{"n_head": 2, "norm": "layernorm", "norm_eps": 1e-06, "positions": "learned", "parallel_block": false, "init": "normal", "init_std_qkv": 0.169, "schedule": "wsd", "decay_fraction": 0.719, "final_lr_fraction": 0.0, "dataset": "wikipedia_en"}
Each number is 128 + 24 x the weight over its row's rms, rounded and kept within 0 to 255. Layers, rows and columns count from 0. Numbers have three digits each. The size before them is the row's rms in percent of the matrix's.

# layer 12 attention query, 64x64, rms 0.418, rows 0-63, columns 0-63
082:141121138133161118125139127168117128160072143109146117143133112087071141144088138099124104125135191118127139124108123076100161174125102086182139133116135132131151103115136130122115123127140149
091:073121147114128165093097095123130154120134147159134127141120169140121124111136125116125207119104160134132083146113125091096121144120141157165141174128111102178110106140140115128141101123128146
098:121126120153117099130131131140096120147109127145145106130151125075151125164154111124105119178111121208144085122137150166153147142173128094123103126104145115121159157119107138155111124129103087
111:114124129118113170172099152162128126146118087137143127160135151126130162146099144143109103111126106104114157111137132093134111166163153153078190111143128078127140111090128117165113125157124117
095:126113115113153158157138164144139106154095119108097152129147125149141139114148147086131120102153119108094125130116098140143129134162104144061159081141122097106138054135109117136142113144106158
076:146107148107196122150105103155088158094132144141114140125174112137115135113118090137101109146186088145135135119162120141094116131112117110117103137101097113120176171125130127116149152135153118
101:171159112170130103128128081137137119159080123104128119136155126116088153125136109153099082137083129169132177120128125146101132125101113131122137146148156105096159127123107151132125120088179125
116:104140070149141105160107139152134118134140131098074136102125133142122149123107130134122084111175108132114098105148108125140114132105156145109141169135163118100100138189167085145134122136093142
103:133146079110113168125134110150120138147127102152162134167107115103108170149162172136132107119167130158104093160163078091131080108123125119108127114122103125111123130136116113143155135074125131
119:142122161090129091111117093125094151111127148132125112169157102121140125133119148164090155128147129160135076116131076118122120116143159153137119145095181152112123179139152132097113170121142115
114:113126163083104135114105156100145140105132141180169146123137136136147124141122100115140186124113153126121128104113155113091082122151114154169138083116081093141122152111108132141110106124146165
103:149106152125094166128134179132108153142107139167133150123148123099103072150132152127152100096066149094123122150140154107130151134115131139151097151173112128144145136130143132083134084140121110
106:155124114167120173137103144148114116158116056146137120098113137127128111147092171114145111112091142114139127146132158149079129127167136143089165108129107143120116096121126121121192123132113150
119:162140105117163119127107098149102125165091115116114118082147165073125145130141157085136116123158123141139088113143147094161152087155149130097128136112120162153161104125108155131144140092119105
110:134132133162148145116146130108188129122101156097136153127069106133135140084110100149150146144095103130166128111170162162110149118152079118141113112119075120116132127139097123158147138128132159
103:123068115141134140142148105150117140112140143135082127130167110130090132177124147169152106117138120099142162144135169124129126113125155140096084163109129158102135106125165094100118134147109181
083:154107163156160146131101158156127097144119137148145076110144144119152179115169094108125092112149125135101135121154112118100154133165170118112171134146137146118122136113090114140084090134110116
098:096078123122103113161118107121120167149135144154141142171112120139136108130114096147109151152102171096144127147109125131097152090086094132095142145137105109139143094134097093110138167162115168
117:177106132120088150169123131134099126156192114131122122164147131096114101180163130117134126108135143114107145093115149123173119121134144160099141099112141099137099155137101076109113129133105125
102:111128165137132115132152117120113149090124141103094112100109108130101094109096105094115115124143121144147082152136168155115126128115172154153140118117103214176160128136124135120129164117125132
095:131132179081137103128115125169061131121103128148132078116159171088138112145142160116130141167134136127124117111118130124128098127143142144102134101081136119140148143140151162158069136129121132
125:142087104115134125146115128129125099130154116095136125128103147094155120150162120163122145166173121164089122108154140105160104083144121163138136098089183143139159144113165098099102121124145133
093:143134134120110081129119083146094127092166144144107116133180136113151121128153120143147104116130132118091105133173148096163118083144115123130113101093173148125125180114096152126098148112106149
111:114135118165134109140171101111148118106129121103152097153130120157145145112119158170108165118132123146130144124090077099133146106109102146127143136146139060141105162138167108103120083145103157
092:123138137135139139164106096133178165122119139181087155156138140158144116136120141148095168130092108107155131141073152108106133169122135085132123126147114086102138145129140115113095084137127141
103:105154114121125147113156137136139143135129157146108148146102154109099120128138125116081125122112144096134092122130103150128109174130170130099127192141143134088124188151111157120148095067132148
118:149124125122159159116107141106174137149103111148091126074091164075153127126135119118122099142139127128129131107170132114119140153115133140101133115129150104129105073112141095159162136194131124
097:142124143171131128134098155119140119136103166090100168163120096099160137106124133111169150141110138121106147171137108112140139143161087133124124112139098088100151077088105145098131145155115152
102:102143081095123148122125150143154107130112161092142098113149154166144169130140088123158177174130121120164124118142140095156156115097129128144139107121135134110138088080118110154137077127120130
103:183155107126112136188113150108163118122134126115160102131116147146093123147154132111153161155142108099129177123116095118104124058130094110106125153114166140128147132101129158128135102123104119
120:151102144155122141143126159149072076122153149133128158125130163127154095129133085126148108122154126126117137131158144087144114093142137126111130094144140146131117114079166102114122143114107055
086:149129161108141150172159086139104158127131130129090102146107127103139114090090081128131162089112129116122128114149133173150130144085149138160108112150119159109117160083125148126083149112140119
100:099182103165121158139107171167126107127123101080146144097150100144098101130113085122135114096160130143132112133142108109166121107122172102095167155128125120151149115162137129105118118152104124
091:163148143101100087174126140112131127135141143135139167135127111135096099090125108105110168078144134104114124125123088136092111130159104095166092166130095137150140142128165140156117146143102091
078:130142104152101162144110130102130123118123110168119127108159122146118105159090098121189155125072106153179150154122160142171143112089120134151152105129109121127175121102126124152150120119123143
090:080069105109128147130131146136135114163118118185124140131119105110125121117153141149142139095146183131147129131145083090133122136126141106091106109120152117117149101167161089140139097159106162
102:081141154103162143114159132130103114100153124119117151143165127098146107127127074132143171117103127117115152171109149174155124106122117153167089128142109129118142129113082080128127088149142143
092:141133135169083124141127143137135098117167153105113131123121150108134162123153127091158113192140167076094131127117146117081132115151117078094097107142129114157119124160140152126143119152154114
095:142088178104127172151130131101147156129145152119138132083133164120122091109062107128116155119115129118163136089088122132098144174134143131137129140143152127137174105126100121089146119107140116
087:124060152121079124125140099154109149136153141134144103116126156125134143133141096146119107126135144105118165102091149113131089157160125151117136116117132174159090155152116104125094147162073120
092:098140097138141141083125128123139092131138128172131162148147126172079127119083102131106140142126163110167136129138159130120091167122128070122107144109099148174135113126134144135101152090132102
096:101120158096137184174129134136158101175143117130125100139119118129122091146128111070103156138115073138125106106144180182122102133145129135112142135156099127128144098105129106124105115122124114
070:117113107144123134085146151132177085123114126125090104159151120110120140103104110120104091110127129137136082156130093131154129149103126190128116151126152195147145150134106081149143113137127136
111:086157085126135120139160130126152161158150145148110110119055141142135113099152128121089104108139174111184134118117148166098121156109144090118129165118112127121128107141100134146119134122145162
099:152120120153098125165108124131141131125186123118173119135112134129137192150075136167132125149159146101089093097157116119118119111083106129096140086111148122126118125110157123150143148156113113
103:138101152097133157105092137147124105065146181108135123138135136154131147161143104170145162107157106175097134168148111121128105115134090131120138088089118148105120130133143105103092136120118141
095:116145111119174147124112143152068118140133138180135096145140142107124109157122146097093131149141110176132080136131091113160111131138172138103097158101134102144123174142097113118097130142118130
097:108132131110132154166170077130131091109138170115144085129104115171064140121142100105138145120157094141120135120092153127163124156112169094103111129143163117121139156146107116121143125126132159
097:129121108138093122095123116121088157095134152119136164112139097139182095110084118137149172158117098167146146147122173173124112142156100126118146153155125094111149158111141101100117136111132117
108:108149125130084120165161157155148133131119111105152116090133152101087097163084126129118115162167104102154168106147165134156096139127175132130107144129115133119129176123146144104125108101099123
091:101137155096112129165119119148159132120153105150179121138139150181128101164133135114151141162142150152148142136107145111115124133110109075120155101085157100136139111081113160151102114085125140
092:145124095139137138141119155163079117122125168167111144146135112111103161187164087166105118156157121136112146095143128104102142158087097129112141117146115117149180111115118108098155121129122131
092:152100140154141136121082168155098145158131172147140155127167125146171123138161109113162106114146122121088077112104148086118169136173146128134119090153146127136136136125129095130112134124120094
107:153155099083150105135123097147134104150124097141107119141116116137109128106110108147155128146129122146085178118112071083133131172165172117129156141147179147118150143135147153112123097115154126
110:112150102096146112150118113137156143132124136104106109149171116160109144123107183126107118109168118109138109123096048092172117131139147136128164150124147129108131138102149142114159125095103162
105:132170101109154120121088118112158143122157104128139115126156129115110139140171131127156094110125139134072063130119085121094089097113148141147113134105138132176132172148132170123123149131122152
102:121134137148133143124116133120091137102090105163127140142104127114160144107112099091143170115137109116102128166118138140081118115169132201147120105101124179104072113154136146110140148126127141
096:112126155140112137084123104147116130095093122111119095124165132106108109152166188113111097120135159124090175147089113123128096115176166155125122129113180141164137114128109143127139115142104120
090:130115091111111189141105129119124143108152138103120127129114122123128085178139091141170133082138110112115118110104111122131064097152094132122143092152163123125140133158159124162122151122155094
108:100153089132128161123162179106136148117183170103122131126118141122102135120157152091118129108138117112090120152133135128109169102137131131117115123179170122128137075145132106068132154127119125
099:129091137125119142144178075133131101131134096139168107119110086126128114121104147142184124159119130151089116130149134181117127100131112108139136129144112136127096134108147125101142136193078101
072:130162145116132135125144155057142113152191104129112143157116115112139100118154113166115139107124091136138122162118172125167130090154110128119106094138119122128138125098138105146167164110095100
103:153115109102137121121092159147108140105129109114131102109137116147116130188156143177156133152192116107157124120150112155150114114087120163168117119140146118097150117157180094130128150128108131
097:180133075159096130131088135155138105159167142141121094151119119145108093110140106121143166141124148094095105142173152122172117128142080123151134157121118124129124130144098141115146148114082122
# layer 12 attention key, 64x64, rms 0.393, rows 0-63, columns 0-63
114:162138114115115125147108123169082115156080162110134088113143148139112161122085197165155124118130124108116092145132107102114128133157139108146116128096113088108146116100129162105107138155141133
108:124122161155143177071159105101134155122130120153118142145075135095115118108138105118141149119096126138143137181154143125087115152083147166139162110130104147124081107129117101136122151122151114
111:118104151150139166118180132095082141122091132143135142122096097086112126132126087121135124119092155155157156177119157140132132126159130103082127117102130114162113140128106163156167113134095117
096:143146087125094132113140154140141121120106125143170133128098132159123195129090129095113114191114115119164106128142115095110099148141164147138137133144108101103159149097154095107122088137126155
093:164146137137166138136101116131130116091109098133112162108104106147136147150125129151116112152108136058136107119181125144146137079149129115139143124131186109102140090141115078166156120132118118
082:151141139124170154100118131157105142057116112112130100098107135141099155114127124162132150154172086136115155132146147100119133158098120075088117120106090141134115156106136167126149119132103127
095:138122092152128072141160120122121130140126161109112137091102141106143105130146119147143139113117124148118173172126122113141113131076084153116141065149133128143105177112142170146133131080143117
117:081127090151160107113174113112115143124106162139107143133100115120122139134153152146123106092164108115133160117143105083157130113104148122077122151150138142103076151152150086113162128121135160
097:152108118076144144156114108167090145114188153141143100153102150104122140132171160112131133070164108151115141124114082106132104120121114098126135117112120113122114131144155150092105147104107155
104:168126129114169100144128118126140146107072129169131127136123112121111132165106182143086140131177138113125120094114068110106157106119133118119114127133153119099109139111153105100153163147161158
095:156169148113126109093103164143125141112100140132162140124148104133199118109129122112131167136128169155103098106129126152095077149143109136162140087141086099111114127106139134129130085122131108
086:133122104116164176135126146121099164154122142145188136136128112099142106144162119115108086112095107077123150110139140109150127179145122150150103121142108137153166069137131108140111141104153127
088:149155173126118120138127162125116129130108135103116105160147139077100100139119168080136097124127103101172115104155123153106111111185145131075131119127159143125174120099125143129153119107139159
084:153142145121138140130120113129110086150098116148137166101134097140132170080121169111157151099111099110115156109092105122136176086153144118101120146119096130111145086119127127108136105107174168
094:102173146114153131123127160162134103123094131106127175132091153152136137106091130156120147150077116136142122104165160142139158095162088084133118102124101152163138122115136118089156107120119135
101:130107146100149141168140142158097119134124117119110099122180150141116143173079164130139078128153166095121153115125121130147138108156155142134159149108115122093105147127129095142070128109109159
094:144142141105149176087079128128126145179108117153126098063156147143137156152158132097101123097141147113079106127106093113144161156146146096149126142150113122155149112126121134104129136139120112
092:135100165130122127147133133119070055112114126167158143161092127120137150121148156136110172124118120099165107152133097115132142116101123128104158128101103099141168131106133124143114157079129151
088:109078140121098147191126124101101154171170094152120178137145107113129101164142121104151114100112094125137103118109155143155102149094121133142110108117128136144083155156123143118127131136116095
111:088149114165145132085206111127125126090116128117124129110166087137127123139107079096131111136107112160140121112109146132129147120076158141137141136175126171128111104126131146148144149106121098
097:125114178126168131121122115170074153106083086122176127102101123162142090127113143147154141113098145113106161146173159128120110131121142108123162135145119105128130104137115172123126127152096108
073:119105097069106098140116117164149138167112111062126076138144135097136133128127137182105164148141138118141137109102118145097099139125141130133117146129153136154141111160140142127088156176118130
077:121078146137126116105090135110088114172120169132063107179150145096167127125175093125116095101140093120107120105122133133154141085117118112142114143122135114111132134109153133131146118137122165
106:120165098122138116179112120138165124099146123125120101134138126151162156125116152149136105148138123121139113105128054113157123083147125128115126125148138103154139158117132123144082090150125203
082:106127115124124134142107176126139133143092164105118155114133140117124116112115080104147123123162072113116133147117096088089142171176125089122160145134134123090136112124132185127147117153157100
103:127129094126126149133132122164109104188126107159122142160170158109089163136180152103096111137128142130115153132092151117144110120129160126107117108160149117091122145165121159098096091131123160
094:178111153135149151120104146135091093147114138142145115130113109096143122113107171123119126136162127148116099125156132168148180139083184102113131094155151109121120095116091133142119103139085112
110:146142115180136149095153170124149106096133166128142141156132110141146134097100116062113159149098092128150154162119087114129124126155118116103120097096096155132146087124146151132154153143128126
101:115170112124068129135074133171150112115118127082133141130111130165154131120119101128135150149120102169163095154124160139170134120133094126149163103155151136101136105123121122179114095129130147
106:099169111133110103157071156109153128154168125066187085138131111140099125156161129114124136119145135112112117134114128165132127104133095128150145136113117127159163135153133095094138115102114111
089:137119117140114138145102176116093105117157136149088152145138159106152077135161113173127112112136133120097081135112153130130158115146118128171111088158146112097141144097149155124119120114124069
101:122136147108073107169110137137105150153128131090116103091140113118122098137133125129093114097141166126142115097107164159124087136153153143207151141160124124138110132123167115139126100148101108
104:096144137136106133159090163131129096144151102088131149120114112143149111102112117129131130080126095112138097138138102148166133133097092130105129109117172129170173133176138102081146145122089110
087:137144100108116125126141163166135103128148102132117124143133131116125111171123115082144132072119121074111148128098092116113116126174108137176108117130078132158152135170178100138123158143127126
117:122136121142099132135083146139136128137167108095134113161170147114131130200160082136162086125128125127137128127090145172142110092115119119158161109152148132145146115144122094177131132106104131
141:097098133161109139122145138131146150123068125198110127116131147122084141123133164120084134117129176108139142141142116131121161128146108130085149154110123102116078091114135121183126136118145136
095:092148140091114145116137122148144131126149150138093141093146128104157094139123098188120139114079147147113159135083146143130076138109108174155115162114125159120117111134098118147117104143086108
091:120099084161081139128125145143112155142116115129107128132111158094130177136129088116162160158122083116139142151099155101133110118143112140129140107078121114139122092164107159140087126109162164
105:133134135101098142118094174187156150120113076136115088100138122128138086138123081146132118139155131119120124094135136145129096189149126133144139112127138136150167084119107102099125164114138135
101:157058140133156131085182134120096137139141101149097151142110175122138160129121132115114108119143148080151129144125135120130100175140138100126121149084132110137096164143136134154141137165104113
095:138106163154132113086123090150139131171142118146118124142117124127118091096083115118123132146143127139153121177115177165162111159081105109142100106099138144181090131091128105127122139130151127
104:115138120117126164129116145127149112165156118156096117122128118117132134116148136066068136153092111154179082129134177143105121125157113134122146135161117136173149128085139127142111093110158110
107:148080103110111135140099132101170104120145092125121161147113159135151176098106139113134146138103137071123096121110124109137117130175145150120103115144126157129134178148158077115122109130140167
094:095159092189120123134136111132125131145175130108086085120123146140145138137124166096136103122094177156142128139070140139135090132119153120134148171115157123099126108140126155135095099107114125
105:119170129087141091126177128139113160117119095127092129146098079119116177150131134137143128110145109123147106154112103138137132117100124169102143089135143161127142078148130104146149139157089166
103:111118173133122140113111117151144100052134142114145094118078102139118137168130126158173159087140121142109149118101114142116096131163167103113132149101117144146111134131160147125117164090118128
102:166083114126143158157119142156095115102119111164147131157109122104127121163194131094140129137131109133140151168107120092125133138146189102107107150135141124104098157127130105074120126133102120
100:119138130108106121140146094088126118113125163122155100103136132190047146127129110095131109124137108133135107121093096152152101178097174136150140131105145143150110153138146148128138099143130144
101:086125102103109130097125132128104160082144128091136147124164109183190062101124138161116152147126106128127141131124137141160154154132130118125121132145105108152107174129124149105108135099124154
110:123165128121060123159158138164157119105116113114162123098154132099081112147107140154106120154156127119119168114138162149130135147145149142134145163125119124135128181132126147135106126075078121
110:077121172092149150149109109125133123163150115110144143146117125163135082126149151067188132187116127142125125130121124132150124140147111089107111102089135106110159133129104145142105130109133105
110:151109161108162139176140106125109116118136136149123134109135093127133082140111129165130141173125125144115151095136124115178171170113115098111110149126133104160179098121087121083150135110109149
100:152074146206121106124099154145121120123148173146141117123139145108168120107157117102143102086142137109137129140104157078157159130148156121146133125160128145135137106091139102123100147134114103
099:143132078085157134166139128094157129144139093135066135110150132114085128117091120138135137157123120132124165117140090096140111159171164124139136164138168135112137131136122128093126103155172133
108:096149140096146115136135121156150141149145120137117091156117127160120152147109161121093125112165120099132154106099082098130118096110119130112131173102111105111119143088164107121179162132087171
106:172165121129178096114107088095150143127139140168145151160138147115145128150113115097122134117114121150078091105111093142099104107100121133156123138096127114132162147121164154121140132087173133
085:160130146123149157124131107103143092123097115152124087132143186103149086119078147090136110148119127097130126100135164138094117121144135176127145176116089143144106152101174131139139148124141131
099:143145136132109129092161123158111159148133159142104116137126137069110095130137167165137173077107142100134144130099105123089123146123152146087116120108127135176147116111152126125103109169088137
105:122157117148096127174114116114106158120124139146118111153159107153124094124143084111128123078115117171097156123104144128120110120132078165153097118145174102115131132164113116134146172084120102
104:101136087105087137105142154132166152161165150112116097130126131127129119141179149153147088137147119121120092137138120103127115103156109142120122134144197140110127081147111076111144155133113157
091:106125107162122140139168091129098179107164094121167131101105136133071103165091153131113137147136125151120097094168109164116108111139120088158162130136138159126115099145137125129143103130126113
083:120131151076133160142146110086151116155158110152153165153065139111137082080175111141173108127155139165139151102128138115132169122109126134118101151111106143138125119114123118150122133105120114
106:147088082139120124118081132130147114119153090139139123126167133195142122134098181153137110154144126128148105135137140156127121100121133150151132104139148114101113134165177097086143087114149120
104:116163082168073131104085125134124101147131129152112122148140128147115095137130122102157177121110104114102093129139142146192136140135107145162104118123140100133130128123136158087177136156134102
# layer 12 attention value, 64x64, rms 0.358, rows 0-42, columns 0-63
118:121115128192122128130130114171148145090132097105116166114108124131103126162160118081152124109154154144146122090164129117130127153119087147136097121117147159153156115108078114138111093163100121
107:119097180143075129137151147136132129174118116094130128111135119153144124110086151108096101167163156083128123131100084086126112112120140143092107129137090136153128141108148167136155117156147124
076:117080099143132118103093121140109163146131100140152124116139091149147122134095149129105196120119108147085172131115155128139102120075133143106105088141130108118145124163153113148173133122118159
090:105109111180118124131132136084133098099141113148125150167166154144117121125128127111110124164138118138099148106171104160119139160115110154098106154081166136097179161139122138110124128083122099
099:166109161143128123105141079130166153153127118161125128139147126145123140151113121154122106113085097136122158152159110149173120099170126142110184107107108138115100103188102113125120090127134138
110:136142114155138115118148147146122139147136121144080127139147120177113116089124144073166132134091143162047105163139154112108115175120118115135115161117137099115105162159128123137134150136147136
101:135149130131135086098116107099146101164115133139080111122138133104085086145155154121127185101154102176133112131174160128124102128130138143117157098115096125131172136127083092125120128145126128
114:123130140119153170130116113100131065116114120132178125108143160130125127131108138140125152070113157144120124108155133094124128103131130121116067181113179122124109119139109106171125163113156148
112:136132128103129135117136102149082125124168124136120138157161078138110156110122107115119117165129214084101097143120146135096093115131151112113157144150145135114128166096120107146120139133159094
106:113127109132096151121140130116145139180123108117157148114127140158106112163152132101083139120130073108102124097126098129122097071150126132155100134143105135098161145125091136145194147140141151
098:120127158122104154164121131127101132103131091113100077150150155160122117097150111174119164120163120160122143125128131099114105132148134158112130135112126104118129116102061126123183085129102163
112:112099131136153109124122117118171122097120124119100137124165069158080113120165104119103114108129149099171151148145121110119138144144082127113141106160171104164173110122120153139165147127101128
091:142162179098161140117149127123140097144121122155075099112097126145115122195104117135138097124137139123110119154104148086100113162167124136091151143126143130136169125128143152154159104116161124
096:129143133108127095134131144124149160120130209106083128135101105129143151137118121126123131157148137133142127069172104131174102112137141148125108120096096098171155132127146127097155116153088140
120:137145097099151150111129149141136139115120095152103136096129140135091108116128123130082132101139135141121110147156116125155166137108147123155179110050124118152139137121134074142154164163153092
102:139117146151129110137131123143112176151149116143123171120078154180118155137097122115131086160117140143130131102144119098165126133136150127116096138109174125167121158094117131140129106100070087
103:118129117112110112116143126136127160160149114100187107130116108147133115150133106114095104175129091091160118134121085156100112155160126131105109159138144106140129164100136122154086152094148179
106:110085158132133148119133108144182146168085117125107098048137121166137143111150109121130111130144132126141118143115119134141125108136130105158114097074142096126135139137115152175129166163109137
107:164137151158088106124113077130139152141128124183152133082081161082127116160122125144173143146158103128133112131107161135174120165117113129105152133122101110135099103115102136125141119111147146
098:171132156171180165126121144129079114111151112095159164100131131108145144103103103137120137105142138139144114142109097092141096125069126154130133147117105147146140116142136105155147096141173147
099:131141146166151146170173131072132112138106179118161108096158108115142150136116127117100116147157127113119117109068129149134137163138133112139147154133140109176168097137122110123126156106125087
094:101104103083145134136129151116169117108119125137093109124158141137109056131099136192107137131138107162135118135151107153146165150116127109145156166165081112150107134118100129141115115152117140
104:133137139088129158128108128083071136132109049138121129144100122154098131119119114125123142147161188115099135123107122128119142119132116152155102140163125120108183140146120139135110134139138184
115:134130124126112156070112132099063115131167124141162132152082123165086143119122120121110161129117141137092143148123127121153113125161128100116143109124164157126111120155147136073120169162117153
109:148141133159142103130133113120143164124116160148140098111095141094119090175097088133087130148109115129198100113128142152145117131151089144123123178143176108109130100138136100112117135098130135
110:083098139096143154158137150161175113128105143106121110123135099105128118083132129111125109127174131141153158116135103137147168144104106158156190141095140112099144155118129131152124172140094113
099:086143123117133129124142141089127090178143167149122118104162104180178144136136164138118142134143131111146126098136161124101158128138109111144113139094121124144106158124099154084143077147161145
104:115134137118145070069112172168128080144108125113150119135103137128118120091133132154174141128100130084099097083132154131123160143141108152118154149131151155127124112096122108135142158139146160
104:150074106119165110165113126144152123126102104112122124119118147128122110103164116091133118145161154120111142183153157117135157144141134107151131113141153124087122103136186109065137164122115152
114:140139113139153105101133121136133101138125128170146075149120150145135123080122109160086103132114149190114157142096130137161118103121148144116117117143134104123141116172145071104146131163160093
119:123103124145131090135121167152086139095100126096124128174104119133085144158142122086133137114127132130148135050146147144169119105160139118160118116154107131138112115139130181148126100102151135
104:130145151090188108160128157114148115115142111120153135113123150130121125078132110116104135101116137183180124152083144098133144134138121085144128086128093137087132152146130111151156104161135117
098:149137137130115137140142112135137133134123133124159163110122104117134125112140150107118113121132153146108145101111143096153170098156132162181084095087133153191123107114097108136152049125131140
094:111111186140181127109127077135158128154136159121111127125123107119116111099138108136118158133164117113110127120137165113166098129157112155121182129092139100100109162142102139106155093127085121
097:153126102148113135094154160112113129204151160106144083132134134118116144143109121104137094169100112099153125133119104129123076114171127135135131139089138100115115117149096126088122150118156163
099:162150131063130118105117135142123111146118109125102106126159106140126073081104163167101159137100133116155103173142116113119155126115158096128141137133120107159101142118121119167183135120111118
096:111144113090138087132115147138136079127134122153160145124094149136120099154135118170139140124156101149132125080089169173124186094156123109143114163163126131128087119122129109149137101125154131
088:130113154168177119125130150071140120140078087068109123112139135143123107161124134119196139168154115150112126166091117108165122152124129141139135144144112112119130133141144136117164113118110133
092:185164114095159104126122148096128111116152113124097125124120084156111115095148135085117126141137194138141112114163127102119105127126109107123135131162142124127146140133179074149131171140134106
089:116135103142167105086128171159097115133140122173148139123157097106103128141101121103155139123124128155117142076120166133131167116121078144112140127098127176099128152124174103124139112136092105
089:100126125135101114086132150117141147084089124134119103150146147114116172172147093149168106136129156090113109105165126123166148160126100109130099129122141129187106127098136137082117138102136151
081:107134138096142149098149094136134097151159149139148119084147144145119114160138076133115128119092126142115196152145101118152149109176109092118113128113168095130164136155114111124107163125148121
108:155105140133080073117131104115178113143124151111125111087117118117146099171135159110162108176132098133121141145128153104094133128114160144105143137091112074106143132106097127149158141134106135
# layer 12 attention output (transposed), 64x64, rms 0.268, rows 0-42, columns 0-63
118:133110106098156120125178081129148133072152119106142109136135124172097128161108130185142143145145119157105144159068159146135110095137093142119118106127148124125132115154127102133112167111125108
115:156187098097138115095154164099153118131118116106121144096172122097166112129121101123122115124092114115132167149135165148147163110191091147151098161117117137129138098104135129136119115139123116
079:135156136092162159145102195114121139122118159107136130137116147110090142062134119157127106158108114123139099137147145067136179097109126138108147132103109126111138104159140160142130130129124100
098:127099130101126150098129152137163171160120113146134113158107158103127116165123133118141144091129152112153116128118143067115094107144130134106156142159162089091110092186144097144107137134105141
109:103131125097178155138097113160111094132147164131145119119090136095141148111136119102101133121188116126113100149085120136110108141110153113122110173127121162153129150159088162158105159128099111
121:108094102103126144093099126088159148113113119157141135158088129146125155123169141170084126155078101158171131113136103138112121135118161175121145144118148096154138160122131118117093119096133126
105:102066105114189116140130106106098194124114158126136099153111116132106151116129106098153125112154143136133122154100107154106121153106143103134140123088104133165127159158126143101147165139137129
120:069131143109133094177152135138131123116125073128100129086105137107134140134151099110146101150156118139142090122153130143127167088111121163166171088129152126138133121166164125135095118143127113
114:108146136147125168120107145136159149122094107110146134130093114125156148113112155152107150161092138114143131107138123124112142165157091125133107078143087086147130107102146114131150087175102183
113:117133094084161129111119153133155142106160144122117086121131082126112131101107109126135131130117128140083102166172146097173119134115147088159137135142154178155139132137112159103106130078155131
099:116116121130153175131132088148144139165128137102122093127116133106094138120105174131153064119123136091140140149162161173097120119096129148118144102145120155138127158161146087156133124112090099
113:133138168088099110110132068146135154132131080158172128166140137123115135113089161147136138141091171110139099131103143151126098120147083110097123141119126145116116142143113156149079126160143132
089:127139116096147130148139096142124147142115110120125102074143168137155164105096127110097134124111120176129112136148107148128145161114155166134145137122105155102119134048133103152121105185130131
100:186114088156089164145134149135143134167145117078144129143155089095133141153120108134142113134143133143127102145072167130130150113129118105109085130091112146126160121123104130133151127093163100
125:144095122130123099126154096064149146126122174097141097119126116117155142118123105165126158153129135153125149109123098124084090148133109123173130138131139127136094161167102145138145100175155093
102:134136093112112183123176161085118118096116115096110131133128110119179121125136160149131147127140133110114101124113128106123157104174113180111111155169126118077121143152140099125145114138139083
111:129117150112114137089129190126134109118115133157136163103162119120159157121132136116142133102069127139097091138133172089161114141114144124152130101161126132129110090093130165085142103160148124
102:134129100101114091151165095048137141103161103146125113103115113108120145119127153136117112118115120149113105153089147152126123131105129117108131183122163163148134167133155175163121126124123156
113:131147121120189130125114129128056131112118156082130167121133114128140138106122116137124133097171084147120108115148111142089119158126152085101131101124132135119115101157173124131146183138157127
099:131129132141143089092141157104165138124177118109086125091095136144169123124124133108137121140145113140146146105155117128140167099136126120149149102104089129140132099161118104149123188172095085
100:125156147132124068105155144142132146127138146109106146174135121104189129122120133114116122084127148146121105115093075132174120103129126109146136104137150167087128129095137100137143112135119186
095:181119096137138125137134098154109140157085123147154128112137157092099102115170126135110127128107182105095152113133144167114074141143131105149137100104174128137101162124100144124137141120136089
102:114162090113120131156146151148182102128120119089126096090116154160118141103136159116143142143075096126176088113151177157151112129134126121112155100119115123154126098127158129117138087111125133
126:109159108141136165124103107137189096141096137101117143132098146157118164098142106131176124145128099117105132142126101124121127144087150137135154137122104102109152088169123149162142072107159125
106:114148159088119106142126137154124121131134134122169161129165076107133120135147169074125157113162118158103111091111088104132098132091109136149153097144163135113133105137106115108154147137177140
112:166118150143125125117152103090128123142133123156172110163129115096075102176127140125129134116095150108121098094093156172100129100145124122124089135163147130140108137148120109132121090149173165
096:122113115093119127143157107158115174172151093135091139124116166092122112162159105127138101128086130163110114142136135093134141145200135131112157099140121152136164132113113138144118094093111138
103:135108121163173147105107097145147142146108113160125133118145108132132139116142112085123145177119114174136111153146094146132126125158139114064140119146081077122137103129084165118147125164123129
100:080165125117119102137121116154123126118165104118166104171165121155123093139132125129123145113098147175164110059113139133117100113120110127144145150141094088152144158149142151133108119091155125
119:131143101117131130127117139126182098130137134059116151130120137126097163127123117110088149152141155103147160114105085146109141109072123130106178133129132156142117148132088169170142114117101128
123:112126080123147136129139071136101103131101149152109129136152100154103120147169170144167120175149143148126107163127157093171126100126101163101113132079134117130148110106134119104127134099152142
098:168099143157127105104143089109127142132113109101092105104125137120136124116099125135138170145089152097109152083116082164142141117105147162134121156137091151180099161122136149139133173113132141
083:115116167187117115124146198141124149123141082140139126165103111147121133144115139108123108106098150097124125108132127160127114111110116123121138140140097140097103100104125132111131217134125099
093:155163153168076110136124125160109112140080114129118141125163129177171104134132139104125132150104106129121156112159107123110164118111170109166118128100142094120112116103164077105131129152142124
091:126104120131091116162191087133114151109113149124121102161136122106142118130078117152104152123135142126167154080130163148097135115144087118158144130158155103116160131117156137141107128098109082
101:108166115171149158132097148178156112101125129137121154157128128164109134164121106134133117106122139119121135135093149135113118114175143126085103132101169148096148112094097088122088110105104166
078:145144131101139177119133135130131165097143120136149107143129119098105167126088173123120131114083092114131143154146112110140064140128138088084094162125159123122167145158129113106129118152141164
079:145143133096126153116120106136163158154133158135105148140100119130118137140119116075115128166075140101133141080161119154103170123137159130158117100105145101123085107124099134090117096154159156
087:106110111127138147129123147143086146120124139153097144108134123066126121158126117162153124101163124124092138189099167158103156162138158131146116116138173138125095120095084136089115127112141117
085:118143139074129126144110127127149123136141122151122106154114137118143160105122139110102122052142121161182095161130166143158106084080152125139092134094149133135125085143126128125145146100137149
091:137098124122131092118154121136127139120166140115105120110096160103119148113079144114074109113122127131163131101102147170117126158101147147107163147137090157143125134110126136189138104159184117
081:154159149169111122143106118120144148107126092145123122118102108138121084118090150176134146137154098095099134116138192151171124122162122114115090143144094086143167098136114130091133118122134126
113:130136159115059157168142072147135094139131146131091131152132167136150116107149083118126142158133135087124144122124130158156090160166071135137141102145104135131137121123121108100130111115138139